config.yaml
n_layer: 10
d_model: 64
n_head: 2
n_kv_head: 1
head_dim: 32
d_mlp: 192
vocab_size: 4096
activation: "squared_relu"
norm: "rmsnorm"
norm_place: "pre"
norm_eps: 1e-05
positions: "rope"
rope_base: 31500.0
rope_fraction: 1.0
qk_norm: true
attn_scale: 0.276
bias: "none"
tie_embeddings: false
parallel_block: false
extras: ["some layers without positions", "exclusive self-attention", "attention sinks", "capped logits"]
init: "uniform"
init_std_qkv: 0.0829
init_std_o: 0.0185
init_std_up: 0.0829
init_std_down: 0.0185
optimizer: "muon_variant"
lr: 0.0122
lr_mult_down: 0.7
beta1: 0.9
lr_head: 0.00858
warmup_steps: 0
schedule: "wsd"
decay_fraction: 0.788
decay_shape: "linear"
final_lr_fraction: 0.0
batch_tokens: 16384
seq_len: 256
doc_mask: true
train_tokens: 92160000
steps: 5625
dataset: "wikipedia_en"
Each number is 128 + 24 x the weight over its row's rms, rounded and kept within 0 to 255. Layers, rows and columns count from 0. Numbers have three digits each. The size before them is the row's rms in percent of the matrix's.

# layer 6 MLP up, 192x64, rms 0.214, rows 104-191, columns 0-63
105:149113134137094127149140094141121118137149139190132119125125123123103137151108144138139097158112069136135108116161117103164132183131141143118151095133103151166165127153067121174108142141121138
104:120096126135127121145068083113142104120096104155101138122129105148147183087103117086141131104132081100136127118122146097139159139124103149119157169120149135154092145120109137127176135108154126
096:076113084160178109062085104120136091147178132121109137128157114141091132140109121104164157116127122133123097093127144130148129132115119108145135104102125110144132124152144136119129166097165121
080:146139119126128110123100137130169139114131112132157158167132137125136110092111150154163113087113140152128161114151095140094137153133109135161149118191112084135188144159110135129111124105182121
101:096153133141122132145145153160130089137117116131156127146090142134114093121142104092120118135142078107151137160153112123136139157109086146138138156122162095150159139158132140147159145062128186
095:059127120162104103108125105135093124149160130125135101105144130100126123138107148134136162146133164155144118152151149118120147102139158105153139127147140151166176155172170119089123080130152124
101:122079119155172176104145143108129111107115119114095110085109146127117122159121142123168145123143117103109148088165121122111046135150104108139160128109155134107130152118092147124111150112134136
103:142108145118115121131187155103138098120143119128121115212144129126146149185145165118111151107131104131109136137123125112135118153152072130128134124174092139125140115190128139134151139125125148
091:112125112170107103137122094113100103102145112124150107136156139147141154110065138116130081111100086098114110117097118125151141175114095113112105089146076140134103131167112131137101150119124142
104:118141128169097148096072148163155098112139111138157114130149165130130114138134080149093091145117154124100123125110154118108167127129133087148125151127151154109065129125142152144091146146151134
085:108125131158162135145105108166154097163139092116153126118120123148092138156134131135131096110136117126140064115114127139122124169129110104076142116072142172133136100149144099167093126117096144
113:138108146098136160113123103155128086114183163115150099160170084108171102138101158127144128130128134138126105112100146121071127143112141124138113123146164122142136113184119128131130148095146167
094:147141102104098115127096164154116111095103116138184098125132158150183141096124091099120075129154115162172128138126145132107129117103107117112137135089130149095141124112119160092101149114119117
093:116158113155135120133105122142139123146135141094116100112105144161081127169108142114164113170126119187095104149151115138131164167159148156111131140209118128159144140125144123116117143112129126
095:186121139135113167108136128175143100137152157163102117126127097160134069119143135186129121125143087106105125137141114104149118121098121110121176137123180137111144155133133165144109105136138126
093:108060111166130122116139123144135160103138124164147140129148139094149107151163158134124095099162136107139163148142146180125144112137144140094130150098110138136178097154107078118127126151135143
118:128107118169138142104078063149153123146134150127147091101095152160153122101124171149106097116108112119112113091126149129098162144131139089121152163169093133141113126139159138158139139127121121
093:131074138115159145145155097113135165106125132159114149115108184110155132154112141103120126146093152179110119099118159105145128147117125134155140125180158117135143077120164126082119118120112142
104:089086155124108140132127124095140091096147101088148120133117140155110103156114159114098144130118153151078124172130121164081080129109149110135150132128130139169177157126133134108150144106137122
098:163103153136115112160110143155128112153116146137104125136180106148093084167162096141113081132149120102110108123148141105150148113137152090127147090175118157086147148150116112140145154128107111
100:120089148119137145131151147112121131116135094144129109131108147196125117099117119122160120129167116097172138115054154120176130106159127135141103119162163140156127122151089133134115104105132098
106:128148141122090167187121084123137145153143166158161148142160106106126155116112156130131138123134137133128081161161140139085137176128069100128127154124156127112140124124123165167110121131131115
097:116134086123138146154107189156122133102147111149107126108112149169164158147156123099151157185141109155142085089137168131148119122151140108139149118122156125145142135118133085141151131113142169
101:145130135154129161102146105129132113156143118114149113126097145120095062121087121135103111150136086140104120150058122143101069125094120121169143129138160129129134105135092130111131142093139111
095:139137125183155141092142148142162135078129122144164135105117109162145129122155126122130146141149141091059116146151087124137110108152141122128160093110093127142149143147124131115169142079154109
112:091164121122095163110123121128145142126126086099170131181130103130123083107147152129126173098136062150116110146143164099142098107144138114127131135124153117141145137128115176109115098097147138
109:146102165136165140156084104122119145169097105122168121110156168153113097149145115133114112135124106147115105150119145153103114156126123128119193102147127153129148117120168162147078101158128131
103:093126108089102095125113137149139152119109119152119147093125071130107136122120176106134146126169119138119186088111165104108119146167151117154157122105159126160151129140153113168124155127112149
100:087122109155127131110118113150088163131156147099107135139119114167155135108114141116137075119110132187096141143161117092153089110130130149145144122159130150109117118107089141092099089152119160
094:153120138071098080109160069149163126098107127123138108126130161107158152130107127122098161101108118138131131124138117096130163101162113115109169137137110185133128150129112147157156147125155133
100:144115134133128117133115113099133154119119086176121139159141105121119085139100121196156127099188158152110097133154139090135149162166112131105154095120143126140096113137115120133128092101153120
102:103081099137097145154144147100198136098092120136108168150136107141121080142137127136156106178129120111134125136120102131117096130107117099126181095118165142135108132109125135137153154122158137
096:110110101143155119120054165133088115138162120163155103091102146145090089140140134136074146108162112131148096146142158124109118122131121102130133118113139127145072097118101132115140133134124154
110:104100116164104147120092131144150168126162137112108126061129144146131171158133172104128140140094087138113134134146068112127091126146113129140160106104145188126115116132137145125135134136110114
116:166096089142148185162118111132139142078134144142106145153107144181098128131144121109157138130160106132099107141100098144082133122130164136132122132112093130152116175147161103163113125117132121
107:152105109162090155127133104128119145144160191113136147117138106134124093164096133069182128124140120115163132117104104111140155113134090139104170164116135136091117139109135130154150118107129094
098:173111182157125137104139121115114177103168144145127128131125116072099096130134121141136152116146098155154130091130128094107150148126148077125152151137131176143135112116123113100143167168115142
105:121107180097100097139132153163120156112144120154140107129119117113109134123132106118155097146129133105098125155154147151129105108157097146144166102141103133127138100134121142114209176110107171
096:129134126151132097144145144081116104097153099158145096138115099140139149170144124130126128125086131119136110156142122117125181140097122066173154169178132132148111113131115168124136129139088102
103:096096133127088120136114122122149185136113086127128132107125099122164135150170170162120103158122145111127120151093160089138107122151121147094113167130118069100130145144086119131146150147140118
103:121104133089103134114091098075100109157116107164141114128162119146108099130153148094122147151110092152159127099113111116101113150141141133086143128186126127116135160120118142156115179117090139
104:154074124101115066144162148123153156160130104133103094151134137128117120150111137111163147140142088146120081157134134107141115115084134157123171145075131156152144121121131098136104147112112122
110:105126150122117099161100144096128125101129040111134130140088142124128115121109161157165138125146129172121135134083111109119106117136095116133127152117161150141133126093103119068143126126151160
091:077125087148132159142090134136139159154125174113085126134102158099165142122117171142165110146103138135116101129122145131133162178145108089137166117141145151144122090122165121114111125148142150
098:163118156101097130157147104087122121106128166124140132113162120152115110133117176097125103132160098160134152075131098098137101109149125113129122116193134160154129175140147125132125144124161153
100:140115123111110143144126171127135175149147095130135135153073120124147151101086138144159139125160098111117109142145115126122125138138147120151158086164103172177129136095070103141108165118117132
112:129125137165141077153116121097155157110105071187130094140118133121086143096118142112098128123141108121122158113124154100131134125153158108102122132111130129144179121184099146164125156117110130
103:134094147148104131142131137113133126107072107125098101121133146140120081123139102119165098088131084123119072087104136109158139145125134156123119152159121134089114176098145082130109122157149139
095:109159158109102156122148088090149113151107160142131105114107114123149070105124137114119156104121126118145113137151100108085151182134106112105117127144165153104118173146111146160119116080148134
094:093121124106140209128115112154125121128122088116133103120159118093119099131155154109160132140128116141113110141116159114135125104142116111149131112091130103092083087158116137063110119148162127
102:138106177192170115104106126150161135127125088124123136089136087097121094125133135114180101127157122155105128186134104118100138136112136163157143139111126140116122093125170123132125144121121146
097:094131110090125080110162112153125139078114144127140127105168081119136138114121145104123120090132078072119116100155137093146106133130154131121157140112133163127130106145115137113123123128167184
102:101130137148068115166144116125100154131133126141144124100132088120149124168153133124149128124141121127114079164142124120120139151177138133172086105088145122073153127137130126092074132117111146
104:155122128096098175145133098110152149122155126152156116112100146171163103170146115123122097157110124112107157162112162099089135136123110123148112138103122112115138101110102145168111122117068158
097:098118070098163106134134153128143145135075108114143113087120142129118112166121134169142106122174101155139102118100114126096120097156104123090092133070133142151130120116103113152114148136113142
097:139154160134083130112118149131118127135133079122122125110174125085117130101119132137160140118164079135117127098138161120113105171120086103127098142133099147124092157114137162151104149147164180
089:124133113099094149177156119159126141115144145150124108122104115108101111155092133171157131127159123158079099165066111148140129125144163108157093133139146091111103110138144141161113103105132138
098:137147130127118139151124109116135127148161113122166104122156110110157159196138167127156116136144140154133100120085097146168147114135179126146141166123127108174138146098073163126140152120140122
116:108093136120141124157066138131129145129124103159125096148105068109150110092098168116124137128133099144117122111124121115148127127143123111147137100143163099107168154170118112176142116172159153
083:123118142157139112108128144130146140115180136098076110132156147149156118112161107111115132147120127153123142143130107170168137148162107142119146190165126105128118158140097124102079147088157098
104:096111153130123072170135140104130174114139160162125145104119135114155137121151142092134122097124122143106131118189134127107133074144109130123136128113110149121163150121130081161082132100133169
091:073129152133165122119122149110117091115106157124154131118141130096102136086087131115111098106136123113084132171104146119108083160127145106134134102146146118127137104145117149074172163129126166
130:122091131140104074144133130136119142110165150148184158156127165144115080159119149121136111121147114124157140137169147136129149097152089117148157171110105167152141123098100114104129117103098112
104:108124107088138153162128148156116161119114127122159144131102139097108094139158126091162149104081102150120144156116126103083157169114133159131112105157159169139126103112140143116085144129122170
098:091131135110106132098101132113105099136128119136138152088104105152104143116130124141142121072155150148151131151153174103145114108138099100158168115120146100130194101149141182117116111120134096
096:090139131115105135129123103116133151151124138161126105144117157114136091104159120124148095084096129119118104108148089130062161142128132090126131148145131168088155125144153083083095107149112137
115:114109111158103160137109080113135113099134161122132087140124154135117129146168144138165107156173129182075124098135152123157167089152142118124130132131144144099133120104117168121101099142158110
110:110112134123131119144114147102121184109168091135183131116113109125123057095098133120125173108134128128105102103118111137094147153131109082132160138141134093147115110115107144115133145143075118
095:115140143107126109107142165159105116102152122135142158123116157085091110140094122146123139160118134139118140147104124096126147156077066120149150164119122151155145149137112154078107098129152082
116:134130118151130096122098090190118157141093089158159145142135170148126114135109084143140100131154135121122172133180133124127108122103153128143140150151121199130131166135122140092130130117124132
094:131080139080129171146143177114094141112126139128156144141134150170116068155104186121124139123119115123117135136112128142111142093114123170131143140140096140147111131148104114093099127168150097
108:132086146135087090128175109108143138109175120114160101137122164150132157147147114088175078139146117131118151121108118143094116153131114145155123134150157101131143084127145161118104117140117171
104:141108161115113129153099135102171175159137079114112106125159135132124132148103135150138143124153072132169110165137109125104127149158136117104140138116112155097095159143133139132120092091187118
093:129124122099120118120130091133128091137145130138153153148106177121093115093143142124140092127157104204094137133091097083116155131089150135145138135170133103150116133137130111175146123123097144
098:133103103092144111133099120145124120111148125181133096120110091153145150133126133176166116117128159132059108126115146165076158124122150148118125137138138149136118142110076106124136142156091160
113:136134143128091113106113085138150158152171144160143082133106137107088123121092131162132099100155123124118108127120150098137156150124113147122127065166117136128158145145107108148069137137104157
103:145129112131134108150115163151100132102103158115142147096140111117103136152151137087127107086174080131132146097115119108139116117099134075133193117091169118115098114130132144100100150108143132
116:085132095133179130152135136126160107165132130161126141090098128145109071156119136107136124148158114120154105157107178138124124139111132092159150123104152146173125152140159114100145123085148145
109:118113162152100157156100100142087134123114142101162104082149163134116151118163158133137116164142090154115112165108080109124159144144138107097134123133098126126111107144162130157166147136089138
099:137110114115111126131156106117132143122082163117095141140140130154100090141078097112124171145118120122130129122118106105126174156156130147144179104171092130126160167125116149129144159144189128
110:100073109166089166133088123160156149077099165144134109125159157121105149105084165110147085121156122144169118127126123130129130118116114140149103124136156117136134132148113123117147092150097133
107:128147137121146131129115123156155121111110140137081101129103108118156150167117130101152138191179089159117113147158139111110118127150078108095115124097146159082121111145122099167135135126166116
099:136101132167141118149124122163126131128171129148093112134152170123098108140150119124186110145106112141090109120154173102168124129125123131150107060151124164093149118107112121087100129144120123
091:103138154116117128157123129143170139135167095149123141154126145143189085115142139115153102132160141129166090116148105135154079139150163120126181126139113160139136127140101123084117112171105129
094:118091143126129088131133108145152116113113104143083103141145152105130162176151139137087101097164114130108096165140180138104139168113150144133118146127075122138135133165113129155107128113101092
098:132154103130120158191137128103125101142179150137155107142121139158142122134161111114135112127101124187098107131087145147152113189131152140129152122165116158153109126142135122174150155132144117
105:154099104095148137130142099095149145114097153151102149137137173150152084137125121137148143158110123131141095116127110107148127161105136118139145130158066171121176189106120124132114131157109132
102:116109185127133170129146142121140141112157101170107113113140103106148098134109144132144142148145144145096113069104164117129120133176091131131090129095128121089129143140084162117108131134107171
# layer 6 MLP down (transposed), 192x64, rms 0.0524, rows 104-191, columns 0-63
107:141125115130168082144142132145077149100124176102125172144113114095150133091121113142143151130097103140140110117146102139172120090072146148118134118153131139152114106099131131086138101161108106
109:127151135130106120083131126147108145126125146133118110124119115183092125125170106159111171084134120127145164134171168137129137122113138119102148118141097117103126119102095095180129120143185084
094:132083106162090114144131132110140098118141070088128108118100139116140149109117116093129136102122110101120143140103158154156111117125114137112126151090139099109039150135144113128150157106116141
084:067167134143158120149125173094107143138104148127090163143149107121127133103077114100127125136129118132128108121115145146112125123112127090113082198106140152130116148142146110101110082143147128
094:181098119132127107126127124148086105157133082091113124116119089159117117087152147121149110143149145129167123097132110125126101134171116154168182150128168118152141171123135129139113135131096159
089:124119142150127107152081121139117142133102125121112106108118120110147157133164138097091137101167112088106090133130079119102103095152205158109128109116117115152131116141111116104181138138151132
126:149093125157123130117117152073100123101130151156077143114083137093121139116128117131127135127123103062118152110183095157126080155144132133124125111124117135103140082113118163138097148139123130
105:076113152152141120100138127094143136149088106146149131148141153088145101135150126095113135101150103162123122084152116169131099186144132118078127127161108153126099108084112131155131128142112122
097:132165134088140117103141114206108146105127158118117115135095106139105128152153129087120152148111129121146127133133153114178140114140159142121134114083112134140197090153149139110160101132125133
109:093139152120130131121089114151172098099118113173119098075130142126095118147084155148084130111117119097160125099178170122140123110145144130123116135094162111138116126124131139159117106131176118
088:140126140085111082089146124108130134148067164122133143119105150182173132125129140118116144142144147095102139081155082089103130131118121124124134129147120086128141162090148123134089120123148121
135:115103142122148173128089159120156118143164124093153116161179080157135140125103115086115158145156112086143111131132128137110102117077118100157119117131122092141130163121149103143138109094097137
092:112118157144165134104151137119120127149165147153117120148141133103119108130154090147077148139110158133112165152195128139135132106092139116093113096154082105147148102128129098124133149135096178
094:152091164158137136160136085134109151120112089133137121121123123127121119182156102154116139166173167084102106101134131112154140091115149133103111149106152100132128162101116089082116129116119123
087:137121117156104134114133199090143122165133132127091118133102093152107125076126162155123119113152131131160141135140104088120164122142092183091118139124133152138141163137105155111164122139140106
092:070123111165124140112125140125146106103108101130152120131101086141172126156135108123141143107144134128139113142153114110123134165125123126087156107180107120130105100081134143174153124112198128
104:119127142147116135107100122171107165145169116098106139174077076162145128106091173140149103113131123139112147123128140117102135110116141144123160136154086127127099112163098149102165136097144114
087:137088146147165138161081169112131135104110122094114131111104092135093110112121120181144093161179114147145135121137131140131154138154118159113170147087144101142140138120168113122124126132169108
127:136140127139147157147081170131143105153119094085108147126128137120102096152131137139082175104125130121124140139119091119126141116096159143132136127132154135141172077162142143105147075121165168
089:118106124133150120102105133156113143156106152131125131146114103109136141150136071154138161149167139114113175133073136131143175107138128149097117154080145140134125109088135176138104176147122105
097:127157117129159094114153099150128119135122148128140140091121144140088176095102182156106124112114133171114152099109118126111105112100127114116103160153117142121096129107172152082100136135087157
103:092107139117134092080178083170123133165110156114151125132105111115116120169123133116158129128119127135101136109144090150129137186124150144109130093137147162147125133094147132102081147133092106
081:096093099143095144134117180147113099130112153122117125136141089124154122109153105126140156123188131163147132120116120138181167148145152139136109137142161149138123121140186146124119159096082132
121:119110122158123140134126124068114141114128140099125095129103143131136137138067114179126167106112132134118151127114169165131119112112173146151118168126152162171179121137149100140100130138093115
091:090114116118156124118164115123126117169124140128124146088086109104078113116138094104115176101111151149109132127115112137148183173100163145139128090116165118112126130118125152084151146151139154
109:139142134145149104148115127135091112119119134184128085134125133122131137128113086138100122120164113140143084088137095136097110161156118167129096176071136128129120183082129130113137138095130120
100:145106130122126152175146132133104089157117143104132134166164134159149155156129090149109136130130133087096205126157114121128124124106149123141146167125159183137100133083142135102116134129130145
107:154100162163158107147119141134125139100127089113169113109090167117127143152133106131130116080102112114123148101131142129134148089111139146131092140119136072157124082115120183092139156135099128
091:115131131111133115124058125167097136110101065139134124139142145094149135143125116154136139131138084148140108119130187168127122106107105157101143087120092117126147112119133083126139131097137090
095:117112102135127120170106157094146114159140139138110108120104145111092162104128085137159132160094170120158151105152152107149137154167096110110121156120120129164133126102152153085160096102095136
089:162078168167124156110133134136094115123144098128110116139105140110138116123142155194103140118096193104139139112122148107112143109119131112122135122128159174171104124146157120125141153109101092
118:139092161176132124112157151136143151102112119115070131136138161171143161139138117139116120119112169115175172123150078113141063143126138157125116106099095127135148146136124132121123133138154109
105:126151157105157145140187153131143159188098079171129099133141141155110151154160142098119136133119115115142152137159141107113141128126119160155108122128124078120136112161129142158130101169153115
127:144096142098176129118136122128163107121100125114142131169141159116087133147154113147131107090123123131144153171136090163154103107129114137120104149165168170138116095069139127125142119132161163
108:138118163151129137138166161126109135137088130098121098161090120126102123150179112162155139099099167135144161102103133117116137105146137135100120137043141125146141144103125130137145119133139083
104:133115159121118101134125121093114108139136096130127072152135179173173116130150137098118087138089135139084142092128113139121106146103118106128103106149100125123074105121156081125120113119096133
091:095147157146163114165123147137114094092123142151093171121155157124137120089086110156093086153094138088156149145128139140097134131113135165116127111083147135125177118135087139138131139130123114
095:147153140099110145124122141140130102118090087109120091107105139119127140102100159112098100146137128165120111124152148104122133154118158094119103112150146122086136151151145122139202120197138147
088:110114160170130095106168109148116129137114116108148112136106132129112145155160098177141119111138107148127139127122149178174106131056118130141117127136127135135187166110117121124128173110101150
090:125093104111134137096115121113131098113150125086177149139138129122136128110169120174142114088129125156121126083123111123116109191134126152099145118112155147154119106118117104190131181121124103
111:099090121157118101131157102080131178153171138112121129146133106129117123086117137184140117101062145127173121105140153135086124148152107141124134136109125147128107158114133137105134127103142096
095:146103117175164138148123143146169124175135122118119155152160094092141109105093089134166116124110122150136129126116136128158090124106093132123151083116111109173162113129154175116118107113096117
096:147107120102042118097101102132108111155124130155140120121091114089130139111073103147116166133115114143132068131150140142120141096153136120159135108128120130129150132112165117087156144119112116
091:126126142171155121102104139084133112153119160120129139117142138099142079143179121119132130142131095101120110119113094138080122113113149097147174093144134085114077142132141123135189121138125105
098:125118135124125143129108090148161122163104079119160129080088131161108134124138088128119143138117145144120112133123152129161120152099120123110159141121189157135127186134103147099156112107180152
093:129134149148160172082137152123109111154131112127104150157147142139124098079137096146123141128125159177172138109115127123168167120129115118146110097130161122177112121103066115134110154145112137
100:126158107103118117108127180125118101145127150104152145115152100112143131135166116190160103136158148180152127139106139101142135152084117145131113134148139152127152183157125141117165145131079140
093:113142118153109125132138105081115143112125149150078122122139120142131169125109155134139111140079162094061156130132123142150151146168091141163155150083149152154102169113121125132127104148131134
109:129121087118133148161140163140185081158159105123117133131141079123131082119116112136129171137103114141153155127125144141166118162131145135089158112158125085106108130152158164162111138108135118
097:154154120150162115146130097084117187159111102121151151148107135120145100109185139136124118113119141131150106162143142101075101125111175162147118107132124074117140145117157116120104143127149141
100:145122127170119115156131109102141140167138109129093134113133056119106136176101113109123132151124160101147094126098097159069144143121092135159130119133145133150094091127167144099123122116131106
096:071136133105155124127125103100100130118118126092100160127118111121131125101128111157101117093097176125102125089142135174156168124133137108120095116077138179158124100133098131141161138144132098
102:136132136134132095133157152132128127123105156090092165117153094133160090119076131147128113086118140154061126135188178125121147148151136111111157114130155114117137156147122136136157101147142117
109:156182103110128153177148106113142137150119133162121157117099147143154138131108119164091121083135145106147132163132119160158117171088136136140128048117127115135131117129126145148122096123157136
087:137140121110103123149118147113133104124150137145158098106043134095103109127094140124106108135116123127161142117149089129140111130090095125120102116123143135178128101150114168133129107201134129
094:108123150103143138158108161077175107104093118181144082136113130146112133151129076144119140117129107121154125130104130186151134108152125105112131138121100133129130181150115094093150121130114149
089:103175142124133080106121145132146158114115131179144166129105070093142133101139103138149123135103165125159108144120155108132086148159134087122123114099090138112174155127137129120127129110096148
100:073108144116126163123129142092117140109143136070148073110122138171121154133087151129130121123115118104159125157137130164105166099092109164145139132103178138127118106164130132126153101120127105
110:159175154130154129115158074136149145080135137141118129116132166133136116165128148124127119122081145117096153167162141164152104115165186144128120128122154106124160110166128118117134106098115104
088:123114106163121127169114102129124101070146111161123098124107102108152157122113116130156133136168160128145129113107154102129101137095141112130124065114121155153117071099125151127177150133125101
102:148139111133119124098161155139118137083105125145101117131177144134147134127145160132132110141154125126074135190115136165118095083136129098142097115137150114121135105113111146197129092091139129
104:124150153110158109163142127116164098145095160135131126128133139141140111136072114113093108192127106125132127146124112076194147124154132131130102141115133126132103111154113151125113179175130138
133:142078145124130101153123151113166166137117144110176156170122083122131112142116098139118101105133098126156164166135106122101124113131124150141162102151124143089097144103085145121134091088118115
137:102126119134149167138114140088171110160140125131112135117119081131178153102108127133093135070099121100120106141157123125142120165141138108134069122149141121125110120102159120130125126142058139
094:112083127152100130130143092111169139133123135109114129120107135108138118113142168112139120116111128133119140173086129110125092169084149148090086147122148135102118141094147127095165138149056128
124:125132151135157133137134121120134113130090099150073159143083140112113172119147087139097124141111122095120125083147088149118128107134210166160134114121131146099159097131145113124124115138119127
106:114111154175150083114143140117089084145105146153151115141140112118130148116129122169110137133116140137143171126117174098165112107137145121109151156125113112137095114093165143107155153071148096
110:122161117105122109161133120129117134157149165120114170116190137142114138118183086121109146117139113142102125124100121119117132110155134108112113152080119092145137149162161128072120131170122168
089:121109112147159174131091131103143115158107122118129115093117124136120133096107119104133125114168141126124108142134122093140110143113159127068146122121165158152110107104124090131122191055114121
094:125107183141128151138118104100147119153142110131088142096133064088148147112140151089155148107123148107137151088086166143122128128146133126097150119110114087156109106124139175118124110132121164
089:148166169141129109111140131110122136129150120133136091190121161124159147137126075131117135157109116099121118091135148120125121084132137132128070110138130140106118158069187110141140147102130129
098:161153158123129132110137120085152140143088088138149113101139151170098154139105123139149113156139125149121139054144159126107148114108124129149107070122130094127103096114145138165147154098132120
097:161142151116113158122152146155135116125146136147153121134099112183103148153112165130121097133124119148168116092162173156074105133128164122107098125100095134107129159083133127153138108093105140
090:114162109109116129105138163122094138123094137155117151088114153082142123122132111163105132160167108127148120106131127095135135148065099147157096121108103153144112089113140151136107077165125146
091:167108131114164093139122091140082055152120137121126143118118138152131132165095137150115146138145113131116161157117089115123105104123141133132137144165124117105116138073119072137156153161143106
098:087137103138112109150129116093141141098105102135121074091127116091110142136154125135089145130145091135184142111137122113138087121136137129097096091137142130166098103116146130161095101130178132
093:128069143122126113102090142104096142137120066082123165126159116132131138130110146137115120105124061119139144150125119091116161130101107132106082130104161104091148136110166101135125125136123124
103:118087156154132159151140120120117120088120094103126157141145124123135157100143101133159133105153148111094110107123125129153128125184129121110128122149138183124174119148127183099151140124060137
103:091131111134112124136120127091098109143147172114099134158097150131138134102107120130154155161127147131107218113104137165123117089080110136118099142119152104140119122136163152094121132156142135
105:195157147153098142119157124146127135135087107139111096155092131103097134133087099115069131120095141127146074130133118092140120104131122131127111101122132091129117149128166096137122147131122172
100:140143081145130157115157132124081118173138156123158141147101085119124090139138116123143148086143113119085113103111106123152147110148124159149153132130095153135161138117149063093140133117133167
099:147158101125131127116137135173138107113098161105123121160122120130099133146106160117141171186141093158161137091163130085140108123101119118135121152131096115142089163124106091128097113146145083
093:173147123134167138148133122151107105182105132134096098168121141141190103135116133164099098075122130151106113125132138131110122108169140122112125125128088150127080134136161093111121113153150140
095:116105131122166136163183100106128138092131118158118135115133145126130160155137161136126146146111103123124134105113134145181126130107165081122112159090153137132125164132104062112108084103105126
093:119097150176102117114114108105136131115091146114094148158094122126078172101122112119165125135108095126109122159118149136100115150158145144108103126121122061117115127125145154105130106130120066
095:158083159097094124156091136111139112107081133114125137132148120097143095119143131154155130150147168141145131116078150121123110115139089149103103152092141149127179124126157096107148157124088147
099:166137147097124103128124183135180146124124129149181092088117132115131095190126129110119125131132109118173125155142148125123132127112178117097131102122135106115125170113124121145089112148143090
104:092072099060116104130150136098145149146115149107180111150150131094154144106149112107162147152110121153123141157165141140107122151087147123099133129108126131154151145115109112120119121128086153